Part of a small language model's weights.
Size: 8 layers, width 512, MLP 1216 SwiGLU, vocabulary 16384, 40.1M parameters.
Architecture: rotary positions, no biases in attention or MLP, untied embeddings.
Training: a variant of Muon for these matrices, 628M tokens, 9581 steps.
Each number is 128 + 32 x the weight over its row's rms, rounded and kept within 0 to 255. Layers, rows and columns count from 0. Numbers have three digits each. The size before them is the row's rms in percent of the matrix's.

# layer 3 MLP gate, 1216x512, rms 0.0927, rows 1189-1197, columns 0-255
097:144136116099105109112079204101127132129137108134101149126127132050136158111166152136058148169079108133136071088170122155094114123133116101179102105114111172113155169104153098182125056144127125082075118099164106120213065132110140162100138144136191118116159142113130127097161157137111157097166112080162147161155149105131144134129101104137175161125143063113169082118121159105101132123049130083096170145098119152137111135155154067123113129119180076129125100127081160087074099116122119141115136148146124111119104097048119088117132178150115127142088052189146078154127129094101099081140150151091084112102103197086162146142071152187151121132129180124141096151146156082160109183111131142085167098152108150122145104093098102141127159104138130164090117121062150113092097110116125
083:113127147139104145082065126131085147145162133067188139125109131143048137136150146129103143113144097120089168151148164078098126102107127106177152119108154166134135139131124156160104133091135184056105190094145129137115115173134140083133115130168171134192088070079132137145107111162179133138129051127122092135141128125122141097155138125129098100137129103111083132161149140086146116132111120113144092087137123104118104112118112076115120073093120171162105090159135141200176130155177202120131109119146166167148078169124097179059066076133127152101168151100139132107118148191157190113145152116138182066188112127114144140074196128098115073167120081105075129148107098130115147126146116071095120166116132113159133085159162124089181153155129155126143123116134126090141117158143146
100:184094144152160122114103126172127122124070098082125079162106100122156135096075067126083134126124119129098162134108112119166123146146179090093133119096167176136141131103130084161112101111158134106133112159063139121138162160102130116113061144154145170091168137216129079136139177136146104172076061120105153159166112119094160150100100066114121146157073098105156182121165115116102121166078104138134165099197115115109134075097143136141066044117154150130111129088139146138116075124129176122216134126066131127121089076148130159130163130119135167110114079124120159094125060062131162149098148137114106080120145108181095115131143122115066128065086109176135186109114131216115107141135162120106142082083101095137084126155105167125124129133097153104145093155130151047172173197144182
103:194109077138166149082187157149149144103110080111119153128095113107186178135127128136086181152100120118135124153121114142167199103125135120112148159052115027038119133101162136167161092131130147084140113144166109150141067163158114157141124119101154129140162049119153167154039131184147092119059119138163174082130134103142092124106172111078155119153180095115086123147157133160107131101099139158159084122125119162176147170144204082145164093133081104110146109101120107116091098138138116105180077179082123114159084094147088177081167140095112120109130124140139177152083123071164081122100088145091161134129120078187173094133170093112180084149174116124139120157152139193141155169074103097135097175123140109114174132095107134115134149076183142156132167080136126128112196173099130
107:089106124163093123124188178148123125165133116099120178116152146083100179071162071157065119159104114121120200180123059176121187126182090135155117143200151215094201103127117139162125157135149069112114190174143106154162157102149112148115141099114156138145115075129151058098095144082130090181204132069085134101156106182176151125105101095082158124157155130098119150125099140159158191144100069162158080161177102111118132081120084100119114119109162178109147122134111095134072147190164077196140148178089087116096163103144150046127110120086142104146103135130169141134147173121106135167144139161112170123105103140094105120152077137070104139169113174105157156118080151192134128122190152079106117100178158111093093195130141104144072143128154139096144137110095118171126147134125152
096:111166090159151148132192130111158101110087134080108137082181177083120124140134119154098086157160143092089167169150205184174138088073140078149139159114112118121106113114159129158130150159150138106107123118118086184094119088153119158141142148189133188114152105156115155061143164124094098114136145108114121090135080161152106139153099125118131121128110057147182064136169122170151127173099082134068100124133128130174113177086143037145141116165151138119119119108114124142124169096106119173165096121170117138115150091092074091168103078106143097171087071117141129174101192135101066104146196158105181129135094144170188118172119153112124152115163137159193146108088157146133120105111150089114119165204093101127125089093162083164062133090068100101089142091129103154144166109140114
092:175142125089127060109123156124149103144137171138131102206147170120099141121125154161119181093130113099084062134149097130124125086128117059151093199098129156131109129110075139138102136088037114107195157157120146087137160178157106134079130118151063093120144116132150118166147128147123123160098140097138152156162098118115144079113141117098090170142138128099121102131228154142060115161133107100158117083177102152127089164076131101189204144082105203159132108209175120183042104089158150103127079102107129149110135154144125178102139118105134107090124143172084125110165135179134130137092133110095167150148136151225131134149097185101129101113157132122167126161167181132093123077042139208161176067083169123140179132096166122164142133151173198142152144124085154159151204114092136
090:147148089122140166138107166140138108150164128105150117165166132137169088117128082069095119156166174142060119104168034137129106124172138145109188143087173170120147098162129173146191185165099105066131171149117138166071107189145120108111138086151134114088138176145152136144149157159109091145129114069132106187126154147097159134154136119186118111082103163175134181031106124131150122072164148113125098149114068139141046144135133097134117086086160090139203144145092169164172149177189139142146151122155167107087084113107164093113101121085093117131134117095146147069126140147135146153135148120176183097196087109183099129104155182105145104117141164147115156185105134143116132159112133086114102075125148121098117076171153142222153165079156169204115090100187138109149124083135108
085:147119157132141109129143111122135125184128155121122157203115189150112107165157153072129150158152090090088173178137145092167114097133101118111118118120114142156126080138144148113134086095094128082107137122082130187169091146156162120071125080082082147099126090125020137094123116137126154175185100139120149092158163075064143124164112092164097107151160172117178138150181048112119074047151143082109124083124149095147131148076123139131187103130102156195070162111168035174140116137104140112159099154116115111122160150141136142124098096163210102093143132107069126097108129157127171141169169066108158197163108119170122126133121131097150108134152133075119136154101128108162158159128121096153132118103127098095175193130166152124064126140120137103120085135077104106155123162083135
# layer 3 MLP up, 1216x512, rms 0.0968, rows 1189-1197, columns 0-255
101:103125172112102108078084190121078074124097077211110156098082133091066123070115128095119106174194124099087127134164101112170196175130124102117065097112176130160126109146109107149067098101113140067108120144133146126107106128143107131106119121098115146107123144212102157151176166152136107079137143103092176119143131099092130136078125120125152158125136112113153061174131182071139120073095156075061123099129155157156094084140090153183114116094145111097104080095149172166166121159134163169083124122116072128119125147102132082119117045132161123125137068176127147158171099126105119128131106151073114104132081085081160115134100109041117164140147107120150110115156148116148169185092195094141091130140117129143204098123121094113164115117192122120157196088090123114128110114108112
086:119132086110142155162191137126146149121161124138101168192143088132131136164136165110115108129072112092136108087116133159154129129091107146156124156135118151178174153167133159087120134124141122156152156179167118104152124072153116155117168136115124147129163105139133052090139107176110109182117120188109188153135078141173192092090130116170140120133138124166081075076121151090170057066097110168148105151162103108117145208094123082143057133117126122086134176086142118126121107174101112122103139182199131121135153224123063089079168111109125115133057126102139112065125107107157109101155174166112080132096148104167116178120174105140131109111144117075140107103173106164189114122164057232167112097136206181170057123134123134121114119086109090064133141110113125166105118122187103
097:106092128131157173109120131142154140134130095144158168218177125126158165131105121130207188170146136162115110106076125139141130164107129172171145133119123141107184153091116133125089092140118096147118119098129148191120116121152182118130074137169115127158158153115092196096202143149089106149087152127131139067164219125175128096161157083189179094164141145118052149142098168169103167083110125134136133104134131162083129080077141132114132183122150096193042098212078134155158060112138160142051093147088133160076151104127122076119127161105158161115082145109140154164161104119185088142142185141117145119171110146107157124110132139157091131150163098119072151135158126081121115159166135121108108104142100129197112127157104066132120097141147133096100123179152161147154142110164180
098:107124091138113138097156118185146139121150072108191135116102134167076173130146107067115173137131055129170128141145180107140104091042094123137085235131096143103164150177189083197142193162216157122109074092145102125100125144177204130110110175090144130132082064132166018176111176148064144081148138148102095161152092110171100177139123072085090136126152092100110145164179159122102109094163106168104106136136094109176072123103099134128138121164164090130090195126114172165134101153145163124163127102081074192117099138165063168119121130095117166115112105121103140164157133140144122122136157118119174123109081060092138088145147144076147155133190160112095140154091177134102164148079121148101137153118130095152163178197140136111146094140157146148144106126151079120165141175133144
101:148181161141138095147135145109121114158141149136117133136162215100175181151137141120130113118197113130144172171140115130133072128160139066091217104054176065071103168182107162122097149117122106120139127128163148111129116123135180165091050101105149085108181116062173161145164110113166164162158162082152154093157135152162126086124102135089055121103116139132157114170102116172148145098099136181138082156117130136143133084121127139086111107078136156156157117147142152126113096017134183157057139171131097132105170137077158187124176159144155143148119098137180098164127109154118095177089096127102021103154121105079095159054148146160108168099123104087168135140141196153142150086109135138137166118083137093163076133071149096122105151131141126122118119103073102147180135136100172
106:169099130149161136157095134151150108132077083152118097100108115105090146132185113130145152118165153134150109150139043123119129126206123119121106076122104100116163105181134147131111110128103169220187141150165157123128084116127135107121116098090122104120097135080103120199074150152122079113116170089133151113088203055140140154110147114145171186125111111087162179154113174165076088116138102097133172112181156108107114060149126150122110066141103173158143081128110152154124104125187119113089097098125101116123131173141140139100144130132105140181112189120125093127125100179157183153107108125194132112105144198125115155122141115138124089167156070168075111125156089133178135125171126130135144077102119157140142104121140130159177142156173089153117129136097180106134104180117086
098:124167122181125132100136134114099089233138124129132123200155127160112159109136137136048067111102193143175173163118147131177106147130054087138145124157095145166126100194103141147140200115109140132124184136136144218186121098096092187103136161134157162116132153125130095177079131101169138127109122150166112120110139175122137122175113133205109145117140143077126184088126151082147116079171145120087179164065173162131092169118159159146114126081105145173134098117085122163116143097104107114129137163106156196117069157123147130124140131114160102142103173183115132163149179114128123193112124158127130159166170126118128192158110111076094159092116107147170152148162133160130158114201144119130085161120102095098123149084149206099172181121073119166100145132157156098158081189188111
088:143079119091132142122122109131162148133073110166111073156147168118114125160146100141115194141086116077095184165157125124137142134062106087119077103096087145091131125144161130122074102096128157148145094160118168138160122144173167141074141139084151124142135132100141195136071091069177167146151117132119075137136114088107136113147164134172126083084175139142163110107144145135031124192138170129180121087104096106137128172102077133095134161061132121156121160098110139082089088126146192095142125114144147113177175108153166120094120100104112121049158081072107138167086072138146145152139174181125106116200089078090174125095112120111143102112144134103127145103094096162091131164116174079114118124072118128128115088109151107079160155113068138126146103122113198164138129179128118
088:130120122105134143098146082161122164085104149178162150142168116078144100193132074213101055069131153107128134176124098133090115137153104137091179117171155148117172145100150129122139122129168110122096172130127103124083089141169087110140120090126111124156111157099139108146091104164165157145111169115064082097145117121131139155112140129091153123170085144154068142149087118137104159119134165152108100121059159193086085130121099063186169105138105113107135182072106145077101165161140167078168141094098149075128081137130094072099118149151160129097170150151140091071129074130158084141103162158146103145091104137162102116047090100155166110157141136094128110149157085129148113144078146171179133125161110116102114043201139159153137184195082120148067145092176046160151164093161113
# layer 3 MLP down (transposed), 1216x512, rms 0.137, rows 1189-1196, columns 0-255
103:073144102080114072100119152134130143085089179096133149089111107124151099166110139119111125114183150120119113098107133133140176129104122158138175120121132178066111142171132117139092124082108178122102096154123156081164073127165119183098158109098180118112102113150110172198169137209094140128146088171116163105114169142124198103121133128117114143107071119045119082090116180110170167087100086111060122104176085170090168130126105139107145131118111068130108125127148128145156138087117148112111119109138095208144077126113178106094168123158162023113108129148136146075114141153122134103086136154109145086155103111052127108149142177112125166168131125107109119194143146125088145166032132124150146147125100142098172140157159141140145126121121145068153159097157073120187105059120141
081:192109166122133147182103107076195183155119148115183156141130147129118134098077154078135167177159130157091120168102099082096097078093111116144143102148133125107152104077176081119131129106189113128120202145180163114157091172147169110135106127061128153154118074074171111224096108067186166090072114189098155081119115068088080118114146107158078116105153109110118143170104156107125131120155149150211107103167126127137141165144105046112093112155116096167111085109151083090104138113105148122150130047082136143140059118129143128158108114150101142161124125123111099138100084191157132170122143086154164134130188135098113154125092126134174099139096076095130145158151158150064148149138164119134054143114118122125153154128161101132148147156108142127132153156170128150148132117168136
100:111144167120120139165168156113152194096142103151116094098131126087102141163167123175145060124132096114109146127141127157175120037157116083150100105055115112094102121137158109158179117177142158131116118124097050036147114094133159165142146090172148134144155113156140106129110094144089138123149139134171151190103159137142134074103089145097091175132160146129138140150160140100148135143101136128145157131083132144120086136195127155121102172086115118131162078080130086150168110150157185136084174142237151128131169145120137118039131161134085116128146153116130078128127107136143119146056160165159106098184119125173094165119183097126161158144100078173156090055098089191096109096177175170131114145127084117112117063117204154114119165151139115138182148096070128123102145129146125
102:121172124103143104128109121132122142166089079155162172125145135115133199096107194109112129128137129086119088129097114101127112074124137101072102173096115121083124167106172091101155114138112155122100167126096088154114129095100112179105176160180131130115162080136139124141115134149093111112073058198194111123135151166158091120151137092087130132065160079175199175118137100158118117101099130099141076115113124178170127153193124111059132156156097122157105171069114169127185122090149164086087139091110089121120148113150089146095093083123129122111128148113086198067103104130164175126110113117130098123110133175127123191063156103087162100129189109097148117160156124200095153061058115077127096108147079151168105064154098142203141112120141111147095178162122098169186157110074126
102:103169135106153190146120130073141124096075131152132129131188073081097110085107175117123125163163082202177161132081108072129086092162163077130096095080137102127127124232082094161144140115167090125147112123132179159154155157167141116109099119137186117142090103133108142152121161153154147162126128090074115112159118166140098141132126082088086060079146140166080131134093134158144151173114145145134148128168156098174118086117182158161135215086122216114117082204147086096160170123194142126098126046160127158117100109119180193139126120139145150100134173105127081133134125060131085119132121121083139100140133134113126103088117155118097130113116144177098144143143124123098064128085135167079154124119145053100144175101119135168055097128122113115140134127115096146177150147102096
100:137116119179167148179112110104164122130131107097127181133139194128173131139122146120172137161139215126155137157101153117124189142196146116149086143112158145186110132156154138147145110167180105156157126155122134125087157171102118182078168176145145098111143119140128111158141219077073179106098133111134123148145151114077171133046131157097157148153101095146084077138140141164117088101170080086122104156147162163112101146154125055141114104100090137132094161199064115158108116111178102149103126127194122171079109094091157095117117131083100141129172167151155172134110131082133082118059079158157135082117234165139186139135091184133165160119127107191148138087078112106119084128118177132154115075097107204185120103122106130144138072092139130063172157152189171132112118104133123
098:141093158171163149127141057128149153141111104087176158110189120093141116154140106154124168142121151125130112168163198143174139141112082177122147144140113161170103143097135141167095119160126103153115139110113154110145148096135158107143166096138147140202163163080171046090082152105072152127128166120069158084154179161157137130068124131138104148171074138106091102143132141162134100159097160115127149122097175104150073146120122085108159137184101125069155234133074193083149185138135089127199200116197089119112105115131135146097110129138107133148164165085193116148130115124101136170169132122127163152112107150114142073130115102098150100106075159139156118090156129086196143163147100089103120150220208143064119151120049160073115086136123150126159104114114088065123109120137178
088:165082129120137106107151116091121121136184145120150132140116113165157150104177146210135174050139144190143119120103169164101152070166134137132107127173128154152126137143105136124126155133080098118178119075103141163117120138110124100123079128133168117139115114085084143078057125089106095162122131157122144123101119131139067164118122152099162128132084138133093128127088095132170128150168073131101087127110071160081125141140114189124127131167178138075110170131112154081170150095074109143161112139151092120174162105111069150090119107132155086079147132169172148153199088154098085100096059114114052148094141216124122134143123104160123132156182164174109131133033159144160083121093102148174180100133145162118123158120101141107098082153171145137103133111140098085091135128125084